From a checkpoint of a small transformer trained on Wikipedia.
Size: width 160, MLP 640 tanh GELU, vocabulary 8192, 4.32M parameters.
Training: 89M tokens, 5406 steps.
Each number is 128 + 24 x the weight over its row's rms, rounded and kept within 0 to 255. Layers, rows and columns count from 0. Numbers have three digits each. The size before them is the row's rms in percent of the matrix's.

# up: layer 5 MLP up, 640x160, rms 0.0946, rows 25-67, columns 0-159
# down: layer 5 MLP down (transposed), 640x160, rms 0.0729, rows 25-66, columns 0-159
up25 100:115150150145106095166088155117124149131125136118130134113121125120125205144141142129145105136166097066115160141151114125155158142161102086147068113092148135104133112118169137117098128114136124134139176090134143119135121115130107135110087147126128106116134114166158108105120129066121134098129174124139127163108112136133142113114094161133136173120114118140128108130131180224126079135134126148127135113147104159148090116152132093172115130134118127106143121137129147133148098158118137
down25 116:153142169099153116096139149123120137105096114127127091160127136151105107175121099137117139122144127124139132126051095110122118115100135133081138155134139157142118161131133157139145179147116097185122146155113082120127134131150092125141127107143141143144120103114174179143115130126047096070104149131129091131131159160126096106138123105121127081089111114124153122120145157103156128148099109137092145162146126105184142151112127111130136141145143137110171086112132133095144131134146144
up26 107:146178091124110146136108143132118111122170118159136131127165133169153120138086104116120101126128108121094131142135117119116055138153110131119095102126117158126107106086129114110137128128100130168125154112091147143066120166154118138127112115130172122080115080173108125121150139068151099138081161108072149116149118136079133158140129120132098144093160123116120153119178169116148132141114150136124127144137128131083126135185150118124139142125137135116109145193127117117121149140142125
down26 112:126118111141139108105161135121131118090098164077146114108142155121106117185102147110123119096163176098132153121146153115127165105064119134124082113156139120146089139148149088148121132156113140139148135102118130144113120142138113117118140129136174100085120120084111109120140133117182148109142150144140100106172100150129144136141096173123116101131159080113129146126093133087154142107173170115159113112153154124122141133136114142180149133155113123134133140135071155158103086116110162
up27 100:120157105123085115109126132157103118139154188146141092111140114163131144136099119126108105121143097093166091142142136122139104163159160100139129118134094149106124119142170131089145084131118154124135131145084126146100079106167147137098097113135124106144116083141122129151138130133115118134083156141096112180164114113105147125117135127109105149167067085118152132083148151121110085138132127150129156142110089125157077137139122133115137156166179110154132127110129101143184111131139144
down27 091:112113152103133141099130153122116158115087139127106135126123171098100183130060157140147119113098091166146151135131127091146156113113121143148102135094171116106150117077123132114114159132136095124110126147181082132118147123135160126117141148148102123150113127125132152105148115097099151113108102146167101130104126134143133089140133132117116091139135117146108139173151143135128147131130131109081147121132152159076150202116153126093127156157116175118150149168114128128054115133118147
up28 097:105111131170127151133108136119135127152148145109128149151148134152121148109131166122186136099195141144151169149115109121125128153134143141096096129144066119124166096115168139139125100090115118144142145063105133121138111143130168096154080166097147110141159099121152147112111099093102168108088137142120142105091140103122142175099102140109140147108094133172106129131121092166163108124108165127126123098138074162107110123134163092122161129112129133134098106150117112132131121126114121
down28 080:139142100148097090099123109152137105145141107158129101112094151137138169109152150092121126149100145126121125129087094129128146122120145084083124182126151116130155146104115139117080108093129151150135123133148098095139129096183120135107128067115127115107133152135154090152122109098131126107112124150177114114125116125088135127128140141165143097116125146147132123158074161139170143098175146104160093157112080138151170152148166089136167147132143163136091134147140108130107096129110153
up29 106:134128127122074121124136117158123166116137150192142123118129124143143148137105170108159115165149072102086108108097120155150110094134141139139155129081141142114147148141110099121133131123125093139130122103151121149088123094143121149157134145146107092122111106163174115122154137155115112110117122138066133145138125106091111116144126106135095118115117160110140101104094137131204146116098192159147100113135113156156103140126151111141150119157146122153102091105166106138147106142146067
down29 111:116083119134126142138125099144092113177101117137125152132102167165112108124129125107127142169134114157114104072112109105154112121125125140116177095123179088152119138150139073135138158096125109109099122092116130168138140129129149162160138103117128139136134116123183107106154079103109108117144122108149146088159169090127132099100136159126154112114120123146137136149104158118137147082131197158150071143134123135131139146147127124109136130115110180131105110153167153116142157137132083
up30 109:120077140086127116168098161133161164147104114130114181121108115180119122140103122109126139148116165117120150096132114124141126117144122094146114135143142069117127118079130170114139161107126123123128153129153160110153103144118165101105109117122124141086146112128125113151185153137167137131137124107089120124099134144117147170115154131115172156074148133141174109102094151116176119117112163112128155109127122120100161141150119113138118129141157120106131111123147086130177171060132104
down30 118:130140096154096136123123142119143121100128096111135121180160152136139163126075132111128131162142163148164076101114119099138115129135091164112151140117107162126133101145133079094147131117136092146127102119175108130126133114109083152158137121112073123155077124150105182128126159149088122171099140141121142129141150118148102141124113141116130120087120150107163141137143173140119133110124119143143125135133101126159129144103107134210124140126145135128145112053139135117103067133111144
up31 077:014132122147149150123119128108131118140103134127106174132145130164149134119135141143093150154130089177115129099167123116128119130140141138127142149134101100109147130086124121173092116180115172114122134157121123123145138129114137120157117136117121104128142121138123143157123108116100203085137140129133122151117107092119138141143150108100135095069099137132141091132126121128154111113099131122130116123104101092132162124133174105129084100111147166125184098131138059118119142125131126
down31 059:095105121094124127112143152098132119173147106126148113108094175115133144139103150100136104109127126089149116120144126163111109122104089105149129129101130131131079114115155092123153183115135176130137128126133086124121126146155091112149173157151144143144111129149148099150116122091115140096164186165139117162151131142118133120132136123081132124125146110093105111150103117042152129176145102148124137136156120119147176146122149140109169106108156088139146146097117141119098171145163114
up32 090:133102127116129112085108093101158113163082169100129209146143145109151147116140163126111118102125145124101149121132126126109125137119164077139124122146140122121136118152136161138134076086127102122110129131142120137138081134162168089130090139140160142119105123156178146137143136125140141100139153119100145119116092130129183146118103129093143151108135110160154164126121117153130133107128156123048152109142112119122104171125103111100174152090119135130112153156141091168144143095113100
down32 111:151111133126123126167109162132185126106139090104077129125137142118136169112076126194154118152132123120117134129142159105124118127117147137112163132119126104099103154118132127075125138078110118165116134117121174158114096154095138124124078139115109153093150105157112117110107139117152092139106145098112156138139145134106104176104130097144123151141105123147150124147148157138167129115046147123147154183147150138114121167167108130131125137153126104124135138119118113117152141104068094
up33 096:115131101159130112106142150133125131141118150117115157108148127149158108140120090115109093119123117105147109061162133132130110167185161134165137113150157105131146126140136124109143126150118143142065153101118123152142083096106175119154121111100091164072143108125116139111137111143108127107133159094130141133159141113123147156169113097083111136144136135133141119066138185123139166132139106134141160138121090083098134146147132106151109162065159110114134101136138111142126120081166122
down33 112:145125102172143134152127126098117135113161173132155107148123171104133094125113152089109128160099085122144161158160104099131155086159153090161154153123096095141111123108109124102100133085163093118140122120111120133148155099158146131094143148125099147097103140126096132130111141133127159091132140111099121149141173086156120130132121148160141071129114110154080158140155154150116136136167128122109177137118116147125136134138104112080134142143160108122132142181135129143133169085134076
up34 122:099107115098149117125107144151159162111137159185117156150191074121145158097103119099146118126157107122082131131162128134123111139138150106111129110096115091170147112162128140113105131134091128157105158111127203157129127116139137105151101152087122136134141120161169130128151130109112139116110144106083146173102118110108124188149088082107129157109102139141163124125135130142137105119081150141118127121109118150103129150150150130132115140124137109114134127121156104121137120065180100
down34 080:118132110094135131129133163134164124144134125091127097118191131112158099112125127118143143147147139137089112118121133119155141123141142111118116145130095097106140077113113120154142129141085119111140167122108131131176116138157173091124126196121111141144157122147115122141090107128090151100160129148095107184139099127127071112137101140112133130143128128148104127136122163122179127113107136144140062169102136127089063170106141147156138110121133143104170118096138169117111154144108085
up35 102:124116127140122061155115102140146127107122129180121144153192108169160166074099131090169145126165108121119146138162122125136101161147090110132114081105137098134156108116137123142117150144121115165100129103126163141080101090111130136137087145059110148087122101158162120135153160132125153105096133097099132149127128112093093149143146096125109159112098153143144106129164137139120133129103156154109137136115084148124177135131151132124126127114148134115135136107148133094139115109168141
down35 107:132125141119121086135123143101159142152105128112142126128157095118109122135105090156159149138167101109106115127124127162120120119095126154115108098112138152124149115119142133104106119090107126124148135108174130116121070161148114116114130189145164096092154100186178108118141154157145106115133116134142107176132125169150153108138121132123093176148115099149121095154205108115085120149100110154124152139136145129118113128102151114111124139150160169123077093109130102141168120151085110
up36 085:138169105118140102146141151141127084083093127110121120176151059108158127099067105142093129186110105141148140122131178114111107118109145156165147148138105158150114148105120129136120191162088110163108120124072141153127120104136152124111122122101109141146167114119155146121139116135108111149115112097168127135155144116110142143162136112129136120132080159126164129100148131138097152134091112113130162147148127095099137129110129114094108152120152138157186127139100094132142113093129142
down36 101:118145121119098147137148164116122141119107135150170123161188128141096121152135142059097158150164133105137150129123108113151103100149123073130089102129128113110135185108129088132112080113138153118168128098116128144116129087157145153128134137168093099097148146109102147136104077095135114140114103142111116131105132163131148144090166107165099104121142153159098154152112161096138141154187138166134117116110147160140149085139098124098119154146115112159113155116137128131130115117125104
up37 087:144128102138153144100081133160128122101148136116141165118158085111146175119143126133136129111121145129110178107176124082113116153131098092155103122089149129145108088144151120066119127078112124100130182100108186188119113158107107106102110116133147155123125112164117094108111140091129112153141139109123126121139134133124120147131114149133114136117115157145176140137180151146169097083110124159109160133134119133095105161144111114173152134150097132133144108155126154134161097109103121
down37 089:121117123127129118145143104134067118169121183143154108142141125160101110163136132161115167087109103155151109133111131139114102112147106138100114122117058127133095164115114133101119138163113150072128118163129149094147138141142139196128129119099127123108141145149126114134125114151092132116143122155122120114131128135124138115104095135127161157129118106165104145103076116104155101105112137146159100122141127098189173176108157125104144142137110138130190137101129167115126156108081090
up38 094:128138122175138094110120136132121139083134141123136126171153051156137141091138143110103130128153113126159137146155142097118121139112129149157153128120094161112155096093196100122097134114124128166111117121096141131148109128133144142132137133073121162130133089132176122144129093147131109127105133148112108140142144135137134119172119116117153129129064139120134133120194114143141166107103109115109150104125110119073115125103168076076170141144148130121170098132151079108134105115131146
down38 103:093133143131109125155180159148145127135113125047130128148153114104059099117112133075088132122150114135176139152117104097120110144144153105132098098151132126116140131077147100126133116105118158140131123091113092148121095113152175147114143127144125148128117103106140129117088121120088121136111102162174109103117119134124130162110112127131154104098146112208142139179143140100100188126142129153127144115137139147131135133161095115111118135147129146156147127133113119095117123166127175
up39 088:129162141137103092120165135151091151114092141135105110155169128166130141092101132130137108144192118159123141130129118137106118141132122155127153121110164084117145149157119124094129142113103157184127121074138140163099138108167124150131135142096171088103133113139135136138116132113045162080101149149098132122132129127138128109138111084111105131087140113122110136095087127133128130162100165147089119148142085107163164117165118135094127122135140104122159100101172127141125125112145099
down39 090:124085133131137128111120107156139111163135159097081141111148121149171102147135104126124114095084148174124192154180144121108102091106115159163115137178128131057145122114101119128142106151124130118100098120152144128126173146100130158135094114093119136157127154124161155117096109092131141102098101177115152108152140125145107144120129137163107097144147154121100133141117144169123154135141120113117148071161135131100134113082131170151149127138115117107132103096112143149142094126160144
up40 103:150156142097081137183124138130136154125153105151132137112147133116113135147116112113110116131133129111110133160126111119131121125165097100123074093142120162120145116092111141135137097130107122162139142147126161114075129116176139137125061104110102114104164096145140122147127183093111088104138149141047151109089127135126141146139140110141090173101165165115124111111141127124124158175126170129103127134166082129088152137160132103139136121155157108119073133164131119115131155130128132
down40 106:131135093144100088157096156121106137096138157128130110118135132131102156124118134096113136159161139096107120156120142154120158122115189098171124133089100121116093108102113105126152134129127129110134123131099099175127126137138124103103127135131141134111115093103103086102123141122116145131149137119149122146179121119178154126144103097150149147162128100067133120124146156133126155132227088138168129104134120097126158155129140146133108125131128158123156074163164155140102072116114158
up41 092:124137115114127085137147086128141151114103154181101147136182116121157146081096150104146130148143128113143148117163147140126118134130151126125113117084093129136118070127130165055108139111101136167111124092096164162117106115165133101104112127124117132130124108181167108120185137094117118105123137104112143130093107104130135140135092092169124157085121105172165123085134136135140134117086145175118152147129100160137126142137167116091139144139141110128137131128137115132149128108151082
down41 043:143105123119129152143070123106122130121149171113128119161115137129113138174127151125172112086134113122129129110060140137105123131132116108101155127109127098089153172148193148201144074156163165094129083098157116132155146136078132179157156134142150149105106120113130118110135125126107159147135109101115118150132136148126167110116112127098160104124123107135132123169140095133149143128161117087093163120145135104150149073117111116129094140145122142135138106146122108136161112153121130
up42 117:135174163132090106157145143104120090116123134126110166110133085135140152092153128117162106093119137098110086120138123160146133118184133110119076087150116070137180089146168134128134120116123099127125139130111128116141098132164151110128062105134095109108133119134138121118147139114142141123127140138139149149070148120112149137109135131136097141119104151154134070143175131110103134095131136116148163096090126123109141138135186092144141149087182151130113125151152136161130169133129136
down42 118:122150129159101111152142142098076099136128070129172117152112134156099087147122139103160112135130130127136137120148142103143116123140129098132133160111118111152112134141106145120119098162124124135078126122167173127115141148126096063124134131163124093121129128110117172133074163110089099103151119170143109167132135093163142125099129160116126127102150095160116139114165181126174083116144111124133124134122120087102176123115182128116097132131161148148078092110137129122152156122141116
up43 031:100101111161124125103103158135109080126109119100153144138109122115138134132082135147150093106152134168114085163129140134133121100151134114116078139106106096106116111149134150173105152147117126115186139117146145141105140116119146114064140155118176157134143099134108073130134173180096128115096148099132110145131151136096115123130115113163179115121146126129145118127130137112099122120128114196171145117146107107145185100121135121160055109095123124128124112103148138147132121105120116
down43 019:160157121134148120095132103117128163151131053131113137140153130119115094096124133094136154129103120113122155116120114133146128146116142140145110117121121203142122135171118157171129162130147157072153080119154110133132160159144148136109112087147098123120100161121133097134121102092108117124123109145130111087095111112115158128119155104131119156159109129144154141115131121126145163096132140140104105116134145133154065161126118187115138163102134122141198139144113169094122101134176163
up44 101:146133149134123107143128092105118095098155140103109148161148129178136132135038153120100138116123131146107142102112112161096129125100131130112093095088124118129124111103128138067121110135106100193133123126132154145111123182114121122144117115115148153127148127118122163122143131099086123059058153139122149142127128151117164135133132111121176120066136161137135147144183123135128126114115143117119120123146132117104179133117135107111127134146146110135172115136157137181154136098134096
down44 101:113165138096095156130158101120127139145126154094136168106121120136118079152189105127134115160157137138118162153182124141115094126097136105109156117159107168102108141132115130119139114122137139148125138138129088142132092152148132172159099121112113123166089139154130100099101094155106120098165096125075142155129138138119098110086082160145099113143142132148146118140097127125158143102099117128144117109120144136147149152137120197142136121055122141133115158108107141088147128094165147
up45 086:126129114122144122105110144121137197148146130123106114130119140153162105151113150124103126107123125112148107135131102145156140152099172150178129101114140158153110156117136126127104098139110166124128124122112084112135133142159097138160155152145134136138102108156129114144136081129107135071105106063148114161146068103105159154093061138103129141159145116155135067133124122108137140114113111142115154114114127148167147135114161159141096113186163103125129150072114092124140134132137093
down45 071:168064146153131127192140171129154129103118085120106125132120131079089131144109122073118135078106165126157103095109113130152117088109110093123144118096119095150120129118105130131098149120155136141103144103120150123158115093107122118127126157123178167124126127111090122160113162116150101114147130129127125126154161152132101171153161100106125105150152144150203113129153125129143120107145139141108167110144108124112182112145135137135143114151128172108090129162177108137126119124109133
up46 096:168112084099137145110142148126117114110171110159118109136168120140167112116090096135112092100170117137126097118159107091130126155132112149116135077142116114132118093110145109095147169125082136142093133112109144131128106119140126104113117089150128165112116087122112144092175153104136126134103186117104116140166172146102135150127152120116136125137121113123188132141142150106126135133126113109109162115176095105129172147161101107086104154107161096143110121154170104137108108167174119
down46 105:087078146129102091130152092112155125089115141132113145138117132093109140150123127083146132109121131105126130092117132144128150102134117112143131109061137156134140138081105136129113078154130181126126136103115092131130137121139114068125098115109147101139128150088125135152117076146122130119129110136140122087163147165122087129130141138136139079158121153180124076140130160187122140185108156119170121139159166152121166103141116123136169141140086152136166146139143128163111124132131124
up47 110:110129104155088096088115156121139098105158126143126156135134081087159125135142125123145084100129106137086118097146142140128104137152105138097105138116115148088133109113097083084119106153131140132101109097136104178110134150101117160115113119123112125075132131149124136122133153142168131140146156095144139131156108116094207130170148111128108131127119132163157106132165169102110153090121157130156138113081155142111116162134187158116140150139134101127095115102166132110157170141143135
down47 129:122153154109180124104139167144108112139191128115117125141144121160138117085167126091153166129120089105100145100120119136121106170113143082138118095143156104142157138103180108138115132157133125143108152114121191135124103100169136139114112120132117104161114105138122124129084143144158129164148098132141121142097147107106164147077105139134113139062150123162110160114142143141108141070160141155143086125106155093111110147149129141097127134127095097126106122088094153153121127109134130
up48 093:104152098130110109092119144165134166121093164142119124143142081182139160092096139095114107151166136112092141130136118130134093164125131140158121085118139084096120103133143155109086134121094106157099169135105140175138107111097162144123123133101139126120127084164140149147195159118116113114085149134116137144135106104095133208135107102098116153137099150131117134129111141143156132105109131128144144120141109113108138143129176120140126135119117139112159152120147088134155157074149109
down48 077:121120110143129097125134154093113103157092163102095137107139109133140119080143119135125111133116135143090111135139134124108103143104122119105100117157156141142140104149145125115105135152142111117117141161137148151133062103153116130148136163111171056118176118131117167094141126141107099132115103120156114155091118074132139190164149140156131120116098130186121105087154123127158130131129142138139142138110152123125098118115120089140129155098166154123142097123188153174105181165116110
up49 115:090157174122100103161099142120139118102093119119122170118143101119166158140135156115132114113131126126092105148115117086117130134158131105117084100118094083143172093129151118138107131136112160133131128144116136104126137145159100122131083156128102092131178109132126110124151140096145155114118155136134142115069093116104157190131146135141116145108128117146134050151174116130136125133112122106124162081141147133129189145131196107137126136115185141138106125153131134153133164132133115
down49 101:133134149161132093099101139150099096087110121154092154173141161118117127112157132106142107085117092102112156137160127137136107150160143092111122140116150112119145120127132165144111118173116098160126137086168152170087109110118108122139119122132133117145106153132136131139143152149122097142146092144132114115154079122151126111148108134111154204082120134144149114121175130117147106110136078141140115144130170072117122113085138130140140135159115095167134083111130121166081161100122094
up50 106:082142099171126130139151184161151185133147154120127107119133089132139185120151154118137101159129146095087111158126118121128132138122133161154157092112095123107119121093155114148119156103114090137109121134101155212118110136103125123136135149131158128116113093166132113134133150089148111113127127091127130123159107047121124140133078135145108117155123112144123097096100126099196158129122114137156095124101151143123118126141125094142104147113110139114156115148165146147125129122144109
down50 113:166165145147109125129101159124119123117117099145115105096131102085107121157137099109074105104082090116110086142137118101155118167122144156134163139175087108139138155093100163097146115135133119126129122134089135141124135140132168080150130107113160151113109111123107167142146184120099097140148125108104136136120131135174145096128144129110102141191152148098135131150124155152171092174163098099141146111109158132121107121153172162116133142098109119131116123121140128165091129105162126
up51 105:115153141145077123103128127117184139114095159116153158113184129113123128130123099133103141121143088145135173135129126110118076129107131145146143151127130133100166131116129152096123134113110154151134126124107158148117124125110130096084137134078188154148153103160148130151123072148068141107107141155121102131101084102114107137155105141112116137112083110145126097062133132127170076136102144117131134150147139131085104122158154116110156137121169113134155166141130102107162118096125151
down51 100:127069103109075093134156156129117167095154089086149126152131112148096122113134121107145146132119122125163113107120114149134115142138173128136109136118125119147122164167136143140074159126162103085181112127154094128140093100066119109105105115140129136143127089121122152099135092137105146135126108169133115133114178110150114111157122095110168091157130147152088121130103152103148151132140159160137169115109101138120196155138124134149120146131116152126139158130119144086122160118104105
up52 093:075105153076164134142116132108123165129118104145091152151104079164132167112084152117150128110131169121136146139123115102120130120145140118111130140114138118115149099128135162077131106104116128132147145129162141121181111159156173126130106110122135122103090134116126137138177120117154129126126135150083147154100144135116180168112122134120164123132151139108126103138109113124122117129098191153104129102180140126136104145119127106152132141091107140144073104173151098138129194124132068
down52 100:129156123124120126156151152099122123122163139151131122136175138132141176118155138133136133152144096125112133149166140172092135125141096093175128104121131162157131085132097133148131137094138141133147139106132128134109090069163116122149131171121098127098100122171108103143145134131083146112114124099100142145152118091142108121142133111119118126095118165150146105110145152142173073118137120082100110109067144148138105123087096174087140142132136132130155133092199114092098102113125133
up53 102:119125146096137058133130121138129123091113147163125097148160099158132195106072122107113145183141077107130104127140139110138110164134149105147101101127129098098152089137158155087093142171108142191098136116120153121114119106169166142125074114110135123123129090126151163141206119145154133115113118129090137136102137117097130153136137080135118135123111143137130096113162143122132117115108127138109131098128115142118165136139146115110125142115174122126116106131147115137150147142157100
down53 114:154163127121126098117138208160143142152126151131144119132177134137128136094133131152158137131134118141132121139106141133144125146129116097194101122131101120137079113104147114113152145096159092121115135082127139145146086100171086138094100129095111125161141103097162111119164145116115139140148119099137094154141101149127141136093110175120103099100146130164103115159141175109114132135138127150109144129103087118100142164138152088153100119148116097119127165099107126112178111067137147
up54 104:103168139099085066142136124087137135134132149133098174112170146157164186117106106120106103115110096076130094094146116108149160144124111085133122094129160133152124131178145139128119162099097138144114134132112156156114126103116106131078130089163142139118145129179189088129151121134142130062128150124126125140100100160121115148130112133126155141113111084161152111123141156131135110118128151122167119136144105141140106133147135095147101134132144115144172104095128135154120093154125121
down54 114:171131140144149167129142125106155137148140129126155106085100161112124118167119144110146118153109123118168131147121132093119124112111127123124145115129149139103120172137162120204113132154145120090127113129073107093139092159174086127141156126115155132119113141140154101115144090098107122143150152111134095102104149109095150173121133142119091111128143119115142125117113077192136096124100157075162181134145137144149099134171114118084160125097125132113143130160146139143131102084103127
up55 099:092174175131103157151108117117117162111129153122132133136131135103131133114132165121121101139113133075111145173166120110139122131147131155105126121107140129197106122116109096163135095100131120146139186136118141113095149128146144139162106153158117115088108130147140130109129110069079135111141150132096149146092116142098146138158082120120153173125126164109144108118153132176131087124113150130106142147094116135140107140089137128155127114190158064129129139137156113143165096146123093
down55 112:168119086150179140077154133146113106104110104138184062134134116115150111101079101105101142151157126145131093101127149095116113136128156108125125111124144165134138117171114099127150126122142132115173111180103104087104114128124070142107155134103137156123122117148140174115162136143140109172097083107154128113125136096163127110100152127146128075135145129103130154116121131155093123141158114132108129148133115134137092144164165141121102133118143159121105145132158141130080153156126164
up56 100:072104146119115126100096132142112140134103141131139119122146106128150158078089135096109143130187103081073155152149130155141140160154162132136117100110163084112136111119130165110124102142124131172110170118123162147121139127115155090106117167095141135127164105137149163135140145101115156098132153122118143132101069090109073142161104117135119171105113177150116124135153153151145102105120175142123115127068132131108131127133158117159120128105130111111147116133164128141120139089150118
down56 098:082133148134139173141144148087143139145092088088093103147122147114141168134099168160133148150121122133126153139163116136113140156162092136095131084107160117116143128099128131125123176174150112126158165092104155094113155128129135160137111146134100150140161149121118126128076134061096163094130149142136108137121114113146076136111131157129116169125109146160122151118149096088135165133119118101134080131118120118140144112147105120085118107114165126118086137132120155150111157156078134
up57 095:150131129136099095114086166132129125079152133135151126132111089113160145130109122104127111139101145136113147099132165128134095154115124105135093142113137165152181130147099107115095111104139059105117105113155137162104149101145101146097129133130131133134089113145164114093134166150137132147126145115094114115129157170098145138106145107131189125155066166136162094129137129158135112073104118129138142127162114153147142149106124102127180124176124156131125131131161189107149154143122152
down57 106:112107138099151122130121103112092112160138119143104108131104092133147174114164113137167131100125142155124139119107139162108130186091103160097138140125042161139099112128153122115139134112135166131150128089161139107140100106145079162118136109101114109131157115147128109179128108134132090090140186118153107160129155148113165126145104130093130098143108116131132137125142117146156140168145161106134105126136098146102133159119146166118125137124110138123178098110057140140127158119165112
up58 092:113104113087110140119104112133167166129102132133116140158131128103152147126072133135103122133160107146108137118111139160144113128152098101113111099087154135122120110097099125152118082135132100117138155135142182113117120131185162157161076149146134112093112139161120112147103103092124128129151125135063147134141154114083120140124109124151116159119159119146122142142097144144128079135084173142106110132129120164137169144118099173130142124145086112132091168102143113105202118133118107
down58 104:103146137146150155079143163114106139170140140109185074161128106103138152183135153124088156119171147138141125144151127099113123119112152082118139090118148158137141124121170140083125136116157111099135096135093073128142095131137129135124127124095117111113109113088126125136163122132109113114104149158153158144071165143143108111105131118114117141111143107145128099163171106141119127092154073109146116113083142130137096123186091133123150133161124134117130133170127113093150160118150121
up59 102:101151140131122094161137125130136081114154142137128167131133110105135106143125156096139130134111118107150115076206135182126130139178136088166145131121092135133132117132147145138124090169124166126101124124096109152127067097138143104110127159117151097125156122127136104127105091146105125122166130083132143160159073100114190122140125149134117129085135129131176084107129140149139160108138132123075114127069096128141126157141160119121145135154150119126142087108116133111138123108141127
down59 096:171148122149150156109152168093136121139125089149154115127152110088126102108136109170144117143115123153147096131133145112135123127094126134149138111146132200122151164144073137095102178153135099124138171109161149114155115140116115119110147150110135134130134111143124127127129162159130074116068123124123094127121146115153128142113122145088080097171109135111128166136142145122137104152114121119144135168166124075179132112147138105112130133089116148142061120098085090111096130129153131
up60 105:105140142098088083111120125139153120138093088123133174151156132114126152096163103116134166104146083108084108093160177121133131184141106099153129129128160097069160114135136126096068130157127148124081124142166130134120099098147120160091130142135152125136174136142171101110132119128127144100143116115150119098161125087133135126170153126108142130098110106131151085132167137172113152130132120133130119097138141097119167142131136109139108135094129137095161088138135102136113157158127111
down60 115:104099115161117134133161137133111120095137165135146114134117105104096086114135139108145122150111112118120092153159147113138110101124162107124131151132113118156118134127144100142148154107149067073132143144128120140140140148127146103134167150167107114148127118120170136165096133140124152128092117139164132125167120127147084134141147174103130134127147153105168140116124089119125103121185125148097109136089126104190109029083138104098127119166154084148130122106136092125126141145150144
up61 081:129137105081100152105110122139145122130154160139173143150113116136122106119143149121102122127140147094108161088126130108148132133142139153138140136098107125110117094112128118141084097105098131129099143075123139119135129116113123117091140146114186117157127119142166122133178077119123193114141156117145112113151054114093161143089099132126153145089130147138132121100115110143153099098112184162117116118152119171159123166165165140080127123166116103127148138127133116128134165075140102
down61 081:165194124133105107118121133172135184154121133139135132114090154115124149114150150160159105124115153184113153136105095107139145123148145149108134150075114116118183122150106095129108119136138131105121144125128103129136138113111133106098153156109131129141116125108113126140150130215122167145161129146126099087123129119091122094134143150182116135131101152181150116081154126135094159162115107103154132103120087132126153098149105116153072107134116119081123154124125133150119116122096113
up62 103:108124108136127119104094160108167120125157136148101135106145099078119178107128127117126113118150094128115073120114136106128110163120145146147118101086159149062168108174118148137086102145126119124064121091148147145116077154133128125151104117115152140146114168136118139118163154158159134130136159173120166144110156078119146110142117124172088145152144103104138139135120120132104162151131110158135127091106156144117140136159090136140166138100122101119086119124149137094091114155148132
down62 107:149116119145126164136059140104097093126154131088146101115149135130152157110163155112142120153136155142120157147117142136146101129121154153125094085166112163108125127122100141148119152109188101116133184125138115134167111109087141149105147100152106149152161160101120112117129119145149184106123134158130113124116122106136100132075142114155099109105156122124173124094077117111136127118163092130116119113100140100126205160116135144154113118147155124143120124109109117112089085134145098
up63 096:113155113108104126158169139147124138129163110150149124088162118122122127134112100142112104106187149108124127109123090096152133162158178147114145103159175098114103114119146159090147104072090101159112169095144162154106098138161123132117126097115163155089106104127098140120162123105131150166078122130121118156107156134130155132131096105105115119104160110096098095127148139103143091127112130154091140127147147096128134120178140125131094151109101089109125133157166164133112145118139141
down63 098:105089096173157127103107121142112063166125132166119075156112134145102160158129122182105111120122154184143149122125116128122114101123158147121132171101104148105098154128103150111124100096098119122097107143137117059124160139097162112135131117146135144102097139113161107130145151137137130099147142176110087158127121122133114127136136141136106062137108127155152166138160113110121123146096132111118168147136123140148171160090133110078136121141147115131114147130150094114109125132162165
up64 109:103148133126097122163114105149125136091155140128121142141148113164148155102109114102112110124141121113124135099154123167146133146176125115148100089138102083118138063133169165100133143119090149146115155103096144131110121156137149146096127106118135129118164087177154125143149128087087158106104165112090133163158132076103117149127123129137108161121111119174134097109125151158169121120102150124105145112098061109118151162155170078119118137124159121120150136149144114136166119116153118
down64 119:118147108137107135130121147164117119147102120091146123109132125149114110098161156136115099134142161159112121130109057152168146146124169105160152096143128120118134149154101107153128109131163137154121160144082110117154133095128142140083113139123150145155170104140143091168135131152109138108112137152121074153166131105086127109150165130110096115117139141130112160159153140106150128132154138139133106118147138123090114153136117097103144057150096095069142154130138129152061165096136108
up65 062:125123101079138115163120180097186171117119125131102158123127118150160140126091141123102137129114095144126107134155164106101081106142075134133129116126134113134115112127142144151105122133097138134133116164173145160082130102143152165164109131150118153108111118112128148092130125113147124084136091077088169137104130149118096145129097146122138100173163121118146119150132154140141162131106107157081143149118107087129177144121146111096162156109156138135129142078137081107140159099124128
down65 036:114102139124130162120124139130110107119108110152057142150089166115131168155133132124179117160125109154120113156137128171121098130161135125156130119097124141104082122169090116096102134114136154126067134117121125173100121100103136092129148124142126142151120138107122156140126135084154129121098134107139108189178111168150155127137154150119146088153126136121133151128106116087128113176175124146111125204101145091116103127099133172146111134141115152135129132088108119168123124136122123
up66 090:130161144179133087132157158128145132068117120134100137169107129116116124110137162117124116156130134172104188120135141117124126119114102135132130143091170129121149118131099130166083114116144129131108136075160084164147140101121130126125121192096153097152114138118187132126127136106125116125140121099138165121098123159134127156143112108092177113106102151119121122131094099155082097109092095153104169124127104170132119151117109125091133119139112094117157131104094073118136163136140126
down66 089:149157075093111140173133094099134089171156127134135129129189185163198124119117119112150127130103165094132117118110119130113117127096153148162121127162093126128115107157128120116143137150088162114103136178130116073127107175119117100126143099159127108101099128151104128129090157110107114157131112141104084163125109132126160153115122112184127123140128103110131145156149106129131118158163117110115136130147110107101114078112103133120144136142107155132126143178157151121103116125164139
up67 080:125120175071090126148120098126153151120122166151144112152174140081141118074101148125155114134134112148066131177111130139150139144109096144102132103065135118156155097141085146166117103115125129146153113118111180133090151128115116136129091160127132124108129155153141132139150104112133086126149118124122150090076095126112159143146106118177108169110140146108127085116118116105107085157103147131136105164096130149136108134137122171129151103140116095122126164113121111117134148099122135